Part of a small language model's weights: 9 layers, local attention windows.
Each number is 200 + 40 x the weight over its row's rms, rounded and kept within 0 to 999. Layers, rows and columns count from 0. The size before them is the row's rms in percent of the matrix's.

# up: layer 5 MLP up, 2816x704, rms 0.274, rows 2702-2719, columns 440-527
# down: layer 5 MLP down (transposed), 2816x704, rms 0.151, rows 2702-2719, columns 440-527
up2702,106,221,154,205,229,161,199,256,206,250,232,269,202,200,259,167,246,269,201,189,222,293,186,136,260,137,216,228,194,219,187,235,198,148,186,116,233,215,200,173,188,134,188,278,253,175,258,235,301,217,196,215,187,231,159,192,198,149,134,210,204,245,217,186,155,143,221,196,170,212,254,228,165,163,199,219,190,206,180,300,238,158,294,226,150,194,158,163,153
down2702,105,217,165,231,215,153,244,238,186,223,217,193,103,124,242,156,202,186,233,267,214,245,236,212,268,163,202,192,126,226,182,181,214,228,192,235,174,241,170,206,312,216,165,181,251,226,166,141,161,225,265,176,216,246,160,207,250,212,225,234,175,225,193,144,209,236,190,161,200,214,237,237,181,252,226,223,229,180,191,188,217,226,201,211,228,216,308,249,217
up2703,102,171,144,208,210,178,210,133,223,230,127,208,215,200,161,137,134,179,273,158,224,217,177,198,230,192,178,136,240,209,171,221,191,264,229,278,235,235,204,211,201,205,155,214,200,131,200,174,183,287,214,137,257,232,217,180,178,179,186,232,268,235,239,248,180,248,185,200,223,280,133,149,198,161,163,212,186,228,149,221,174,124,201,299,247,220,179,187,227
down2703,100,210,154,259,180,148,170,177,192,220,212,169,118,185,182,116,204,269,245,252,161,190,132,182,245,236,251,174,165,186,178,146,212,245,225,149,183,203,146,222,139,176,226,278,194,190,153,197,168,180,216,187,172,167,97,169,265,267,198,150,209,266,220,216,225,251,229,186,221,138,219,270,230,148,191,236,181,188,226,241,257,191,140,142,288,215,178,224,197
up2704,104,240,242,76,138,205,152,195,280,236,216,185,202,276,219,221,243,187,183,183,170,194,177,196,112,73,157,270,189,213,170,249,205,180,213,249,189,195,201,213,185,210,212,242,223,175,229,137,294,173,190,153,202,157,210,261,207,265,170,232,216,170,252,290,196,214,231,182,260,207,213,94,251,166,158,225,224,206,189,139,191,190,239,228,93,238,161,166,168
down2704,100,206,234,158,202,245,193,237,170,204,187,202,211,246,237,179,166,174,119,260,211,194,253,190,187,149,261,235,206,253,111,170,201,195,140,235,165,148,220,233,234,225,211,234,155,186,278,183,164,165,235,252,142,270,160,294,208,267,277,225,228,156,167,228,214,202,210,182,197,175,208,194,226,242,234,160,209,240,151,127,177,134,245,154,169,187,221,177,224
up2705,097,233,208,196,261,220,168,166,287,225,147,137,159,170,253,214,155,211,255,194,214,239,237,152,264,247,217,185,204,138,88,194,242,251,193,191,217,243,250,154,178,204,122,213,196,186,241,169,242,94,185,200,183,202,233,281,198,268,175,192,200,231,235,227,141,181,219,242,186,187,208,132,250,208,210,253,215,120,208,199,186,192,280,130,216,300,154,185,167
down2705,099,158,159,214,165,215,181,230,226,242,152,208,200,251,140,221,194,278,123,183,193,228,150,206,192,257,178,196,154,172,237,234,196,165,257,243,203,177,199,103,257,181,243,250,139,241,203,138,212,182,208,255,126,231,215,202,220,198,100,189,235,251,197,210,267,174,203,191,137,152,162,155,210,213,169,239,163,201,182,220,242,179,137,235,185,232,251,226,200
up2706,097,189,186,174,225,235,187,231,137,142,209,204,186,267,145,240,259,249,237,197,209,180,218,185,234,140,218,231,208,163,228,249,237,162,157,200,198,190,178,105,132,204,240,230,175,215,227,179,222,263,226,189,207,161,171,250,210,199,246,161,215,173,215,181,247,148,240,243,161,258,234,144,223,241,193,118,198,213,168,272,214,150,206,226,176,242,159,204,196
down2706,099,168,212,215,230,227,215,274,134,209,243,179,208,165,242,187,240,159,243,172,176,247,168,201,214,205,121,193,294,207,179,279,318,216,194,224,145,212,152,187,143,188,288,143,187,252,230,220,232,201,147,202,243,224,203,206,144,194,233,190,237,176,195,171,246,170,267,227,145,229,212,140,258,168,170,185,193,125,215,196,156,188,248,241,218,224,189,219,227
up2707,101,209,169,181,230,173,250,244,184,138,147,182,274,172,177,165,256,163,219,227,242,202,153,176,229,211,216,242,172,226,221,253,140,189,211,218,219,251,286,205,179,267,175,206,204,146,249,215,261,212,159,210,242,265,196,220,170,290,253,127,180,187,221,188,132,269,181,129,248,191,186,180,230,195,161,220,198,161,180,138,232,302,195,215,211,180,94,170,223
down2707,100,191,223,236,178,243,219,264,130,162,140,253,235,204,198,230,152,158,210,215,202,290,164,235,148,218,225,242,258,199,161,162,231,274,262,229,183,212,208,167,206,171,118,194,228,235,297,283,189,229,200,217,262,231,185,180,274,194,193,198,235,253,178,270,184,207,141,225,203,132,222,189,164,217,260,181,201,219,166,174,100,242,255,181,155,214,179,262,207
up2708,097,157,245,184,278,203,194,211,153,192,120,211,225,165,153,225,173,238,201,219,180,163,171,101,218,183,263,183,203,269,214,100,216,171,172,246,297,240,165,207,170,163,174,253,214,162,209,201,202,206,246,317,188,211,192,150,177,276,204,230,243,174,216,137,181,236,199,225,194,199,227,233,239,156,208,212,186,224,213,218,173,247,175,153,170,216,243,170,244
down2708,098,170,195,172,180,136,192,256,240,205,207,225,294,151,203,176,246,175,267,193,224,174,197,184,187,269,157,195,243,233,225,230,161,159,248,177,206,260,183,150,196,202,252,262,205,93,227,287,190,170,241,268,202,205,221,107,172,205,193,197,241,169,138,163,216,229,202,222,253,219,209,196,217,172,134,196,231,253,228,270,136,317,234,194,179,147,195,210,164
up2709,095,167,149,175,128,171,174,217,164,186,186,134,199,184,245,215,215,197,209,132,169,286,164,178,151,202,194,138,254,227,208,218,223,206,250,175,177,207,205,256,185,226,230,209,196,226,273,208,152,153,168,204,102,179,178,138,218,211,132,175,218,184,162,184,236,231,223,156,260,216,184,225,154,243,199,139,143,197,118,147,168,232,152,238,194,204,216,191,220
down2709,100,118,219,115,112,169,221,307,124,215,197,206,197,194,223,204,157,184,231,214,209,183,178,230,239,244,273,195,242,217,188,142,194,250,180,227,195,202,257,256,201,180,240,182,165,139,243,184,259,226,213,178,242,214,180,184,244,163,214,220,163,223,150,255,208,208,269,269,156,274,241,228,171,136,214,249,157,229,127,200,205,199,227,197,259,169,158,178,184
up2710,103,181,136,150,220,205,237,215,165,208,151,163,212,234,200,223,190,209,251,192,202,216,254,197,161,244,182,199,153,147,185,251,190,227,133,232,163,254,177,236,221,182,166,230,165,237,170,229,206,225,180,222,187,181,207,192,192,158,160,270,142,158,149,235,181,242,181,213,133,172,211,241,185,195,193,172,127,176,187,201,172,196,224,147,186,278,189,227,157
down2710,101,233,172,206,214,226,213,196,197,219,221,211,223,167,232,212,240,189,201,194,264,221,174,155,194,221,251,205,158,267,251,168,172,256,129,224,214,185,191,274,170,136,205,135,177,281,187,267,178,210,237,178,136,156,157,135,193,209,291,217,190,182,260,260,202,196,175,219,254,218,119,206,180,184,189,155,179,272,187,174,190,186,172,180,182,226,225,135,158
up2711,096,191,169,251,175,226,172,142,179,268,235,144,193,190,214,212,176,166,171,213,178,171,153,210,151,176,106,233,114,179,166,181,296,153,187,227,217,185,224,258,168,261,214,231,173,243,177,253,192,284,203,213,187,207,219,140,144,224,173,162,214,208,267,162,203,208,189,179,193,168,189,163,152,281,219,249,277,185,296,166,192,151,165,149,163,209,236,181,139
down2711,099,150,174,144,203,204,179,102,245,204,234,195,222,262,159,168,243,227,208,228,171,177,272,237,161,258,229,161,182,223,164,233,232,288,171,207,233,164,238,244,190,279,217,263,184,261,191,157,210,225,197,129,215,269,146,213,181,186,229,147,248,281,202,189,131,201,201,134,180,213,161,219,221,246,186,217,191,154,159,250,199,165,203,261,104,197,202,252,192
up2712,103,149,144,239,262,176,204,218,190,220,262,219,203,208,218,194,251,208,241,186,235,229,213,199,179,213,198,289,165,159,202,123,184,238,201,206,224,204,200,199,218,188,119,169,190,137,193,195,162,142,229,179,250,161,219,221,211,249,248,165,244,195,266,203,204,182,250,158,152,176,246,163,208,218,186,259,172,200,170,141,200,174,252,209,143,230,213,236,233
down2712,103,129,212,306,192,239,213,175,226,270,193,209,201,215,241,166,225,230,185,195,165,299,188,242,168,225,201,193,202,255,206,249,190,257,258,236,139,121,189,187,214,213,278,167,216,263,191,186,141,205,235,170,221,167,241,252,177,172,191,168,173,127,220,116,149,204,251,195,241,189,158,135,245,209,92,160,159,231,196,178,181,167,152,225,158,192,169,149,165
up2713,104,299,256,193,136,232,208,225,181,147,198,244,202,249,185,151,188,169,205,221,217,153,160,265,231,202,208,175,226,222,209,139,185,191,217,195,193,175,168,197,180,228,234,175,285,189,223,215,231,261,129,223,175,207,155,290,204,226,167,247,193,158,195,193,228,150,104,233,268,157,208,150,236,164,188,149,183,162,215,282,159,236,173,170,173,180,202,185,227
down2713,103,136,188,246,198,144,230,168,159,138,286,229,218,99,202,185,189,204,282,198,188,222,168,144,175,242,208,258,180,192,140,202,144,195,228,221,279,221,251,252,167,209,252,146,201,189,206,158,267,196,254,245,174,215,259,242,226,246,157,263,210,182,234,198,249,185,180,185,199,196,145,185,246,142,178,208,227,198,299,172,201,180,191,181,261,229,220,153,218
up2714,103,148,256,239,203,198,221,177,137,218,245,185,234,204,258,148,175,174,263,169,121,289,184,182,137,253,183,181,178,204,104,139,235,165,87,221,326,197,198,212,202,238,130,183,164,163,261,166,232,170,208,221,173,103,166,191,223,193,168,259,243,206,182,222,149,177,187,214,156,252,154,265,201,179,158,169,220,251,183,218,166,161,195,222,284,233,211,192,113
down2714,106,266,162,189,184,182,177,234,180,242,216,174,240,225,237,211,258,186,158,182,141,175,186,245,207,283,170,204,213,206,150,147,221,224,280,194,223,229,215,208,295,197,160,267,237,207,134,156,210,160,220,222,190,123,165,186,204,223,211,120,251,190,250,114,175,236,200,220,237,227,227,222,236,87,184,152,221,300,175,202,145,182,212,192,282,99,209,128,183
up2715,093,190,290,147,166,298,209,215,210,192,196,208,215,182,239,161,156,183,167,215,190,173,141,169,212,163,282,260,205,235,156,213,201,123,193,245,238,241,210,185,172,193,204,175,210,190,143,191,183,143,231,176,185,166,189,237,160,161,237,253,194,213,179,227,210,219,218,283,144,208,216,174,188,254,121,83,171,155,246,214,279,155,227,212,141,184,204,253,163
down2715,094,189,194,187,189,137,247,224,205,156,167,198,166,251,246,213,222,190,174,206,253,215,248,164,227,122,180,126,219,206,219,152,203,191,119,198,187,223,172,205,202,206,204,244,188,197,182,250,165,244,253,185,277,174,230,184,172,239,239,229,223,245,187,284,248,185,187,220,267,212,208,275,223,167,178,173,162,193,186,185,227,207,183,138,243,182,198,235,199
up2716,106,291,209,215,137,187,193,142,174,190,174,250,192,184,207,201,207,180,181,233,195,191,198,238,194,199,202,285,205,195,222,275,230,139,149,142,170,147,176,218,140,222,216,217,233,233,268,171,180,243,195,251,213,191,193,228,222,199,241,142,183,192,198,122,249,175,242,253,183,174,240,143,138,196,241,145,219,214,261,231,200,165,133,228,186,160,268,173,125
down2716,104,228,153,239,148,197,150,199,227,126,190,167,182,133,203,234,192,247,208,245,241,220,249,209,196,174,130,216,210,134,150,259,165,204,293,155,151,233,246,308,235,218,224,224,236,211,200,221,257,211,162,164,199,174,202,175,197,300,248,79,185,247,140,179,229,215,228,205,143,150,225,184,221,174,203,177,269,238,229,114,145,234,139,174,259,184,155,252,251
up2717,104,191,213,175,232,187,226,158,192,219,187,177,261,256,201,237,214,176,276,237,162,221,197,200,150,168,222,164,208,144,216,208,193,214,274,203,138,172,182,222,245,187,163,210,237,175,129,187,252,198,167,105,256,264,205,218,165,301,256,262,185,196,153,214,267,200,219,203,192,248,175,130,188,209,248,229,175,221,180,258,179,163,201,247,241,257,161,197,287
down2717,106,308,259,154,253,205,275,189,230,226,169,178,212,250,232,172,236,122,235,232,180,229,262,200,172,222,231,121,155,254,237,167,190,194,228,155,161,130,213,187,205,150,154,213,174,175,214,232,175,135,183,152,214,218,188,214,163,196,199,208,221,223,275,90,150,192,154,186,239,229,153,216,163,195,191,172,174,196,165,257,195,210,190,281,208,139,142,130,172
up2718,099,217,206,160,210,242,198,234,250,150,146,246,223,161,205,126,181,152,211,199,201,178,212,207,237,195,145,239,235,300,261,92,173,216,226,197,257,288,237,224,219,165,176,202,239,223,152,214,178,199,146,203,163,194,178,169,160,137,226,276,270,177,167,275,193,226,203,218,133,230,214,158,141,218,274,226,168,169,171,155,250,216,225,181,128,215,199,127,182
down2718,102,252,216,176,247,178,168,148,277,235,172,150,227,220,198,188,209,217,199,224,211,250,224,176,252,198,152,175,170,162,300,136,245,187,220,235,161,214,161,168,245,155,180,152,207,199,244,250,202,165,251,187,256,199,235,208,227,229,155,202,191,234,176,168,203,238,206,259,222,224,175,231,236,228,145,252,198,236,208,157,179,179,229,134,254,242,215,173,183
up2719,107,141,235,155,259,225,200,179,212,245,204,190,269,199,213,211,230,247,170,245,225,163,156,163,257,127,233,260,123,156,233,289,217,204,246,155,212,158,150,204,190,194,196,149,180,181,224,280,254,223,230,190,157,185,216,152,217,157,242,227,249,169,228,185,164,236,199,107,128,168,159,241,196,188,222,196,245,204,169,160,209,194,138,252,191,189,250,234,197
down2719,100,177,134,153,242,218,131,224,164,307,193,152,255,151,253,199,132,148,187,225,200,205,240,217,191,144,217,204,136,201,277,216,287,208,212,187,204,195,167,203,205,144,200,197,235,203,200,185,204,300,214,165,183,199,140,220,181,196,151,204,279,192,170,262,233,201,185,197,200,213,201,288,145,197,191,260,225,267,209,184,198,199,200,208,225,218,220,226,199